From a checkpoint of a small transformer trained on Wikipedia.
Size: 8 heads of 96 (1 for keys and values), vocabulary 32768.
Training: a variant of Adam for these matrices, 1051M tokens, 4010 steps.
Each number is 128 + 24 x the weight over its row's rms, rounded and kept within 0 to 255. Layers, rows and columns count from 0. Numbers have three digits each. The size before them is the row's rms in percent of the matrix's.

# up: layer 6 MLP up, 3072x768, rms 0.0316, rows 607-666, columns 336-383
# down: layer 6 MLP down (transposed), 3072x768, rms 0.0295, rows 607-666, columns 336-383
up607 095:139096111134088135167127191149136100128118115176129150138096131109109180120137136145131099107133068111149114120169129137141109131144143105173138
down607 103:134117136152148142142165107186124117123149139111101116142127110145137146146128145139157166137144146140137145156119141139112149129151147159093137
up608 104:099133120131142082129151147082106129146140139134140146125135111121161153167144128121092149158121126142175104150111187071142126105154099151161117
down608 104:133156121152168137089121103124114142130106121080104156111122123105104096171122150154138119151148136145139117146119164123125139150113089117124111
up609 109:113122119123115149125134121127136121153144083128121096102143129107115134120182133091081136152093117166116110132123148142105182169153131136167097
down609 109:123138133108128120113140107154134116122043123170151134140146164096141131104137119120097102129120124130168142151098117110130138141131141120101114
up610 097:113095140095158103155138098074106111171148149086088112108170142159148149079124145118099144123165097155160102127127115088165146129128120140089132
down610 096:100148149150100103119120132197158131145141095139111110120154119142151139098155097148134152123134162121119136138124117162094148130112155125166160
up611 095:074117148127107073132144108081119121076140085131125180152155107091134150125131090161117159132085125126155109131137136131128153130159168094147161
down611 094:154122129164148168142119124152113142117164165141131124121128119103145157108138151122138120121105124126115102105067123171165156159085117183101131
up612 098:125125175117107108106123105135089186152137144105049131135114116115112152178127139110136100135138109113089123138150123116166154135127131078126126
down612 103:090142141122130157107126098104147110095124116126122128128127129136116102146129140107130083135113145123105125147157094134133125080130123158087144
up613 106:134138148120115131138114154123129134153106141124105142113146122106175159136167155130133140073155204132090133124113128147118158130133128158135132
down613 110:065136121142098108151111061079138118104124115126123116103145143162097168114116140124130141145135153145155140088108113147127100119097136150132132
up614 098:099172145117124141133120157137112111140118127118107118091112109135102157086150132161146142083101152127155158100128164159119139131150157113149091
down614 106:122185124125113067118124085081096138185067115089127118110101175140129115167105129115108123124167147135083129148069108132140127118123068155166120
up615 096:128159106101119105164124130122080134196138086150117167126105119155138172094084128166119101175182130161099144135159137131109123094162124143096118
down615 093:112117135147132144128125119109165179092139148134148117115099134125178127110136093078192112116123152105158123123134134094123154158123091103130133
up616 097:136116103110114097140089114162104145127161112123158137107148106132107128104132213121108150127101154126159161078152101155124157146129119121104152
down616 088:121172146139150112145142137123154123103167138120132125148171169084157138145098111166140115127107124152117117153098091099111111146125109168120122
up617 094:139116096139126101146124129111070116120140087123099109102135148088117151142144176121104116129146124166147142096149119123136100116140108115133142
down617 094:152154145140122077110140097139136106120163101152150129140156122163129125137142130145134207161113164205121130166157088119120125083092139077140121
up618 099:103134166137141163125144104133120137137130119113152137125172128140104151078127174075120094133091158174140103106133100117128154139123145139129171
down618 103:171138125091125150111140110132127134138110137154087138135066077119162117151119114121094131141134108115093118163144138133134081139148086065144119
up619 099:146134074147123115118135137146082122153132137135093136154158068076100125106130077144125150125134032137125151129132106129122108123164091134131097
down619 102:133146114095153152091130126156142109150099136080090133130091133158076083107145085144162114140119101120090133152140139108128148131106137101151148
up620 104:107117132110098121162120101096135127122142121119141142108090133118164143111112093140141121105128129164084165137116137134164127100131106155141144
down620 098:138098102121136125150117137098134104107155120127130144133149131128104113150116140155119148127140117077121127117156107122078106171120127105159111
up621 104:126139123160150127161117143131121139129131159137126158124139099116080157128179160140101161168107108153169094178118156160135113089090113130167112
down621 109:120096103126111140148114130180192118118130131094166128108168074133128109139111113178122134110113144049144117114106145102139105108117149146124133
up622 096:122167139120092127132125157117139160150101139107120133136153149136139100098150146157144165131137163098119133105131147138162110115178093163076127
down622 098:110136120093145082096180079086128047156115149147125088137087139122094128166110128116107145157114126136168139129128119166134125114149145102116109
up623 095:141144141109176134122174115096128121149128121140131166110165107087141152143145134173151100138105113160149177129110141132149140116128102097133125
down623 097:144117126149127124153153127175089128152138145117149097163104117117101140129119125124100161122132147120111136105179111152147086140071151153142122
up624 097:144098153121130109149130108143145110124156139113171121094134119131098100094130109126139104089149106123118172091108142138074112145163137125135142
down624 091:159158127108138145134161120166105108145177147132137103159124151120180148146132179153117156134119135152133095162143146141167141126129158114120098
up625 101:142136189113096137181131148151148124117102123121134149131120127145170175102118152150104145101145123125131113095107167135068102127148113119152087
down625 096:148166086142124141114127105162127072158168145170132144171167119150126111150166161119119112127113117134119107108103086163131141111100134139155101
up626 126:138137131142100103151085134108173161123116177157119125102107120139169155135158106147124131164146169122103122131163171126128112147125105123120113
down626 137:113104114121109168155074137145177154127109161135182134151141125136183109111128073113185131139128160132129129155177146091123100152127087124144145
up627 098:139168082116159127072115149151099097127128101150121139143109151123087148138123151158105150154139139108097077117109138129144142108134117126155093
down627 104:146117199169109121186093092161143125127033139123114129121152128161154132136142098111151078093129140154136139140128131150128149141172133140127171
up628 092:098107134096119102139123099103150118129158075095110145150141158138153088113121101130135087137129126135125153092122150085090185135117134146112135
down628 090:139089144096094111114059104133117157130063097111104117101130152137130141079087157105119109131143100108137121128135148111138143139122108129136138
up629 105:089139115128075134139157155130123062140136162109161155092112128142116120120165182117130118110147156145118168119139128160091138088145118165102151
down629 103:113079105169102161141127141139134091165116136088148124085144149137104133140101147108095115121156202158111163127123122152125140112143161105136132
up630 101:132132136147128161117199106107109141119126086148112156111118120117095122145183101123097193099123128116143126161131150105104087155144079207149115
down630 101:095102132143125133145121156111099099155102165127129150104139138112096139122141143092164156076128130118115151129171130148125171162095139154114134
up631 096:128081160110154109118156141138150106107139113142128114158142120149107126119101148139134086143102145122113143124141105136127132105138128084106131
down631 096:123164135128120116157087156098091124153129089125108113089138117074119141135176132145128160164132136104168129138138129122120095144132152186104098
up632 096:151105107126183144114104129097098086117115135119098133078111100115100129089095185106152080120132085121121097112165155137109164091118103124156125
down632 103:153071138138132123132131098128129163123139145148118114142116137113087141143110086103109175139159165146147148129157114130200112132151091155154136
up633 097:130146145110116150080097131136156119120124151147090161096162106093113125059129127163099140137150133129146143104110149131136130087136134158144143
down633 094:141142096122091168119124122137115100095139106145114113180096120154157145130138152129136114100120126104117091140120092160118128128128101114080123
up634 109:135155162135146125120105109153114107162106158113100128101107091128116123102157146118084125152133121126088136148173131119134122140119085135176119
down634 113:130155191106141128125133137132128130147154137140108111104150112104142129156123116122121106123146177134087136104106130123149156127121138123136130
up635 104:087157136113070106133073144147106149144136116165113157123140127125121118151082162117134134134157149143120112150094116093124136165144104150139170
down635 097:109157158136133181118146122114146135121054107102095150174145087140093135101108136096141128113112152111102107108123114087161124107126146180121138
up636 091:151170086117137087140126121198138107135149054135131136083159142134099130103132169136088152125092093137138129122141140118076185124134132096122124
down636 090:140090130112136146137135146100110100108139143158174136180098112138105138108171136108129174133135166108127087138173123167164077132114135136129107
up637 105:133120125086122126123122156159122144125151127125089132093158112165094152116183122127094080139092147101113142120148152141146118102178132127106137
down637 107:136135149138144129126123109141162142076097129145137129122108154166130109112146104173132150156173115172121054117077161119138094168104117149161160
up638 093:144129172130142164143128134083107128094128089082115129119115135142119123112152117104105130142125098120124087081142136136140126142145088146155095
down638 095:127116093160122117113164095094096061151091172137153135113131141067112145158113135104145117135120155130123117093107142138133138131120139146090142
up639 095:132135075173113075132093111109116140105105083146150103181148110085113138110146123153134151093126110124136197128139144138070137133140142101146123
down639 093:162138154143134139120129178170112113110139174128119145142129117122135147129120122110113133138117116098145130098114121118122101136119122138129092
up640 100:180119146100136104138129149097133094145143144111137141165147144113153141138147143125084186157133175161122134114175089176066158176146170124116137
down640 096:114108124115098079147139101135128136155117146113142136145116122129103116109144126086125107179147108112146149097164132137103103132151100128160106
up641 100:109172130141141125118119082132108108149124123114143073134133129118144135108108140143131112090135119164118149149130149121132118115170130138138104
down641 100:102104117178113135126108130116151107182099154127095117151129100127091121134149110132130132111081139112137155087154116112141152108154155095102127
up642 094:124156129131128132098116134099114145148166148151102111121109128066128087123125145136110158143128134121135124121113140125135129143151103156151107
down642 089:122125151120113102152132162149150144118044127141183140141145134133157143124146128133150124100125105143126102151160138127125106120091122127108156
up643 101:111118171100144158103120138129118182120094137108122159117102117124130119141131142130132118149154144092157101120165123144158104094157140124133152
down643 100:177157138169175123116123117116132135138142133163187141099094123147122101122130192101118132127120094111116136155150114129117154138136171097095100
up644 103:149184161148083138150127128136125152160121110142148150127151096100154130162108119120111108133135102088127113149121153163193107118115137150134115
down644 112:138135134081125091091116175123116145160132128154138133147125134121114087126090131147154155107143110104168118116128107125113073135124106117106107
up645 097:101111127179121077108112104115114146121134157110123134163100120145155118112119146128113091190136117189107121147137101127087122137108155136120123
down645 092:149122124116134141102125138148121135161121192127141137130165108086083167121090096111126147126090138122142135117153137187154147157102147116136132
up646 100:138133080146158122114130154143111157120119101168096146113096094110154145106137145162071098153103114138121096130150121143118121096126116160131137
down646 099:139128122160136130088107133117181111078149102117097119140116156123139147104083119093129134128117126104107114154090111120110129118141121091150109
up647 097:102142151112160115095107099110098142134134102152089117112155129125148140127112139157147179115127105112107162120155139124167149123129121182117138
down647 098:102140153122151133159157130150132118135110107130106114123115162130130108108174161129108154144150126122157135122147147138162132112121123103167061
up648 099:184130146079133114097112144076116160092103138135091178082105144151153155134147127116122124119159140164153136108125141180123138148182120134170120
down648 102:153118130094115136156128147130145096132106128136149144067146112135173137101126148091121098133145177105181121127148194134089099102137138114093109
up649 097:113157135107141123094082139116113144108139126167109164077083070111103143120182137125155122154135179100098116160147126130133161094115157149131150
down649 095:119165161131140139155128080154174141118090121119162113137081173128153090129088108130130110150141149125090121151140116136145073118093091122126125
up650 098:122133138126152107160110184112142143116044155160116140111124110071148132118139106113105174147133152158136175140152118108101158114092130139126113
down650 082:126108138162150125113100082160133124098122107110139139137116128161110130117122146134135119152104135136101111151131126152123135148120146131124156
up651 098:123144153143117144128124093117142110138116137119136129120143097121063151096145102173148129177130092134140105141136105144128077106123114166128134
down651 104:132153093115131108133134137132106142155067116127089131158102124120165147143122151109138112117135206141116151138125080174138128165127124084095110
up652 099:120123154156105107152109096130130135118138135139141157095163123093112141126127153154114155126063143136107148128137145075131163110133166165118139
down652 097:188144125159120179118103125126130135131102116156162095122089144150134173126129094103190081109145134130138134156111108145109118128127152122115133
up653 102:152119150116124122135116140155152153092151113124130168122129107129185134137148096142052139097125129131122116116145139123129129096113107110178166
down653 109:103116101109136114114107152174090138125104144128113135099142124127121140141155156120125110147116175181145142124127097128098112154136154143127149
up654 100:120113132108144140114121151093109156108129102148153162122137111076106125087117115072121094134151131141093173125139088115100154109162100147155128
down654 099:148118154100133111124114110154088112124101110122136132120120120134196123088147127125069133096136157163105143169154090139157119116127126140105084
up655 096:121163109148093181112096149172161110116133076121100154096125117119107106137167173140131163122159112132125133122117085137102151140136147128116159
down655 087:152132096101113149133131128123154101109172154092081108082157147107132122117146124125111167126096125160111175106107144179118131080115116126148109
up656 104:136129140101150164084123136130143184106104108063097152150123127166106127102138122136117144142077137126109137122150104162121155080099117148094128
down656 107:161127114114113133143138148112116153103058090158158117132146161122167112104154117126106133156122113126123123113128155097125137094146108103140143
up657 106:142128128112092136116162117126127146113143132149097155131124104084130128145161130108157126106118096131131133155150134073128101138157116118160126
down657 111:110135169137180100158184166128083123148033119182154162190116119078117087125111165057114133140127152115124078134177117118153107149151131112133102
up658 091:096129137082177089159111093156070155173123105105101124098130128073149142130116131125147134140115130106138158155166144130077150150157129133132134
down658 089:131133121180134160121133138146148128139057111118156122139100109123145083122168125104156107126156096132130137128146107125151141120090076121126128
up659 097:144130148130156165120109106160147106155123116139076129098115075121105153093139109170104102117111135099113171128126137172117094138185094122141115
down659 097:139168200111114155116177128165113139118121144136118112093127154123173124081088110089135141128149142130172122122116125095130158134109137137119133
up660 104:100140089094137126125119132140137173174140116131116166116159075109135131133148155160139088137096127100124112105139112101130105085127146140091105
down660 098:150104141089100123116138113173116129143091153116119084123123138110133120094125134138147120097119179114109186154129158103146150111107147118129131
up661 095:130137101074170140114097100130110140091129126095151134109100165121136104117118107201115153114139139118123149131179101170121132148102126109142165
down661 089:138102132164130140142192153118126121134156127115105109133153092104141130134117135090132119110150109151128117126118118099161148101137122160158134
up662 102:126115130134108141102161141164088136131112092127137139141123126123084154132146168092102128170149130108177115155158099101158125141153099144181140
down662 106:128136117135097125075121090121134113130165080108109078157146135130096144104136075145110114153130118138121136116097133154118156122127144085140143
up663 097:060143099146123118149125141120117132097135100149136144102111120162103152128138138136106121118119114142158112135130128122128091140113117144147134
down663 096:126178185106111151135140146136135100163247135160148140158175154145150134130151139111134158102130122145130120132148169142142120116082069107130126
up664 106:076107137135084134142121104149119134153144136118115117149124098151165141113089134133130127140133063151138179123152100138133135099109110122138137
down664 107:104119135138094098187131123167127137124124119143067113150147136102143110138069118111100103096150089131186124149178106143145144137141134125123138
up665 093:092155113134103143136129105074116151110139136099085124106097141143100149137132140130119139118129122143095130137144124154165122133095101124137136
down665 082:119101131111147129125134168137136056101204095118126141118105085137115104110139146154098106115106102145171112139135148152105122143139138125117126
up666 101:127102143084156141134140091125091134149128120119098155119124126103152136115125110123118090149122125153124136147164153135092127138132150127148161
down666 102:141165125143113119125119145115148126104141103114095141136135086104134125152128103090105062136117133089137141127110153091154140160108167119126137